From a checkpoint of a small transformer trained on Wikipedia: LayerNorm before each block.
Each number is 500 + 25 x the weight over the matrix's rms, rounded and kept within 0 to 999. Layers, rows and columns count from 0. Numbers have three digits each.

# layer 6 MLP up, 256x64, rms 0.165, rows 214-255, columns 0-63
496488454471521510573514509490506543490507505503476461446492487476487507499463506528515555482498479520448471474491491497504477507512465482528558471519516461508489466535494524513516513523488560
490504494542545535526458516466534533489507488481478476495508481458525506557481513539466507536523524552519507473477512500486480500525476467522529476493503478529525532527506486517531527510488436
485543472488525517533519521521476508530512458521511489526535553528486482494529525505527477499509507538503540496502542515456511512501468494506497504477509510478483488520486507482518517495506520
536512468481510543498492516521498497508505489477489489528505491512506476489522457525475488536482469458547501539520473490448538458495501492458557473495450524480500496532525494559445503469534496
464436454492551470460540486517491470506517451472470538475500521455509521543484479501480531491491500516469555534527494480508503489513439500478506531499484472522483473481480482486511530448519493
480477482504483500483522508511489517469540469451513489466512501495481499520502495483509509506489496482502508470540523505473467487497497488509489542471503489490483482470469504477473452469528528
454480493536496454482524498515519463471467510523471531506473504471490539503487470488473476464472527498484511473497487484485514490507500516517508529480511498504525464472486530513517501503547468
493500501542497490478534481472506463490497469494481492495473519488497544489503495499470504495534519501501530476495503486413469462560526488532533502517465497442520532494493488449488511473529506
492563496524486559505487506508556503488445492517478519525506514508526463496500519517512483494483508499501537483509521528438459500478515484552492519497522461478535483511479505525491450561495498
495514472518480518481470529519517512470506482525496526494516451469468525472497534532485485491518512548478513497488500503480486487492478530529481495512480470518521478519516493532503538523470534
446497472472508471488477469495508526509500470503475501490525474467516503515487477504531513506511503460499495479520506551493468517498512517479522475504496499517508474447518483541492511520487541
509458511441475487477493486526484437510490480510490514530470538483506481470495504536489476542521501501489531502509512512492550486520518469505500499484515483470517539491478545438447479504488490
516510508488504463503503478496527510474502475482506565519509511489470479500468509525528492421512497557532514493509501509525503470499523477482487459507530511510506505511476504449498508507514508
502542489497485488537520479473479505487458502512477490525451501515516462508497548506515523552497535523505516497493499487438476518560451458446475500537499481507489506523506472500513468536517536
496489511468484475524514505460516486525502497532469520550541511531531529501472502533505478530510545510521493498551516502519499511527514474510495560520467562489486502518557518484476501478495483
468484503555447476461501510501486491508481518498497555529471500482513497493494467520536489491561490469536514476458479529498510494508474491473481532491504501469486496507503503497489503512529494
510493498496453476547503500492477497478519496494511474511503473509454519466508473541519524463513489505509487496513468478505518504529484480520466505512514481492510492528470497493509480483450499
540490467495536480486488472530516509495536515488498502568492511457489462489447471511521461507546496460484542505505543478500534476526519480460492486520474485525478565488499505482461509510542533
477505473492514497493503497486520505503488491538491527497473522526520462480495521520499497480481534511489539550539509531509558454481523519516471504496454524480521479534485472480493470528471511
534491455528507504462475533568540467486500506488514480514499532440460509462494477535473528491496508480475488485500499531542514453458508485505543535519461471503495507515532531463514528535516535
518526455473518520487498529538512531521483506475507463534460505498496479528524519508459536527509503491541490478505478499529501476487494467500569509495504482521432532513501511515492534489466512
495445505523479517509474503509468527495509512519497514563516442450523497535476542477516516554483495483508546514527500487469492499496480501489482508524482452495486536484522477478475461545504502
493513479525495463494478488542523518480482533492487516494515501454472567483442516472477473501526482538476517445495488486504533519509508443512502498500500467464463476497555498479484471501539515
444496517509499449498500525489488502565509420544516495504465523494440483494517515499513482510510454513495491465513478506469524515487503499505494531504491486508491515510490480469493518506488503
502519488510506518470527516477491535524519487472463531511494488474496529500510498513511498550508526482483488484564524478511472493500515516488527498492479528493515518499460551449507528520485493
480547433444515491549481466523487500536497536509489471463458463521501515501498481511519513480492498498466521489465499491504498549498463495519496503528514484518501543503512533490467475528476547
506530498537469516525516520525522490513513491501490501459497499529451492470488486510494505481471457516498456494504511491527517476474476518534477496504468494491537474533505488462475466514533500
503500467480510519429461526480506454457501517540453521480516461521506492502506500509463478454453492514475550497516495499526528496500492500477481497502502517498513511489520470508511508482506476
508549502492498524482507506471527530509476458481504508498556472486494494482502480518486472509520480530470512526523475487469492470525500529479510505501517508515504511503492503485488491486507541
508516516486491466494512531478509511528488506508501525523543462474496483509488513510506499526485486507494509499501510469465481475414480467558562523482537478494507530502476492486477520519444508
520521505477485497502506460544554484540540538517450510542525507460487457491511500533503476511505485465482514517532519494473561480510526467517469512501530426539493482493532490485454513503464517
544543495495530519521511510509498548513504447492472546505484521512501517508454463514452487462465550520491517539460487531475472489493473518490507512474509461512497453485489484469504443484459476
506480479546554520507453471514466483515502493463478531477503444484521490503493511486469500490480496526490526540523517461470549465494493477546529504493504509459498513496479511489521524516493490
536476512461502551529479489515496503473501513522516486515433497518498530476486498476512503481494471451527470444517519513508497516502452484502505498497505553474496505533486452502495481531492500
506531495499453512476520475510497541497474534501519475482497510481432514517463510515524489517465492511494502492525469493468504470497485533545490473477473509497462480513508502481461457501496492
480480503531485494514505473493562486526543549509540521515493523515471488463511501541466503462480444474496448513540472454478539518481484508513498501506531518505487487511529576508447545502502474
478459470497539496492500462523491487473521476474539508489501486462513520490457453489516504507457509518484468506475464484463545486528479472461509519462522531453484547479457537449533519487517550
501481412509504485459499502509497499510491495491491514493447512497508516497448483526480514497502473497515521456513546509498489523509499482544514484561479459551460515457488537483483519495509523
491470515484518557514532496496494540563449519468512462493490450472492542481478491487472498516490547544517551531493498487449548524495516484492549527484501447488518496529524497477491499516500507
499483477502518448507465463504507504499506503471457510529448500480522483514497512505447499468496504499528517500491452527510491514492513525520479512483511525487517519519532518481495503511542521
505482476500436502520458489493491516500501500497487518578515492485511512495534544496493550502510491492486517467474543481483491511513518490489537461497484466486509507477505518483447487520510490
512494530507462481489498468466490507493514527480484536514485473459476501483471527500458516514527504480473547483505492504493490515486490534484501443503487521464529474471474496469498485520529468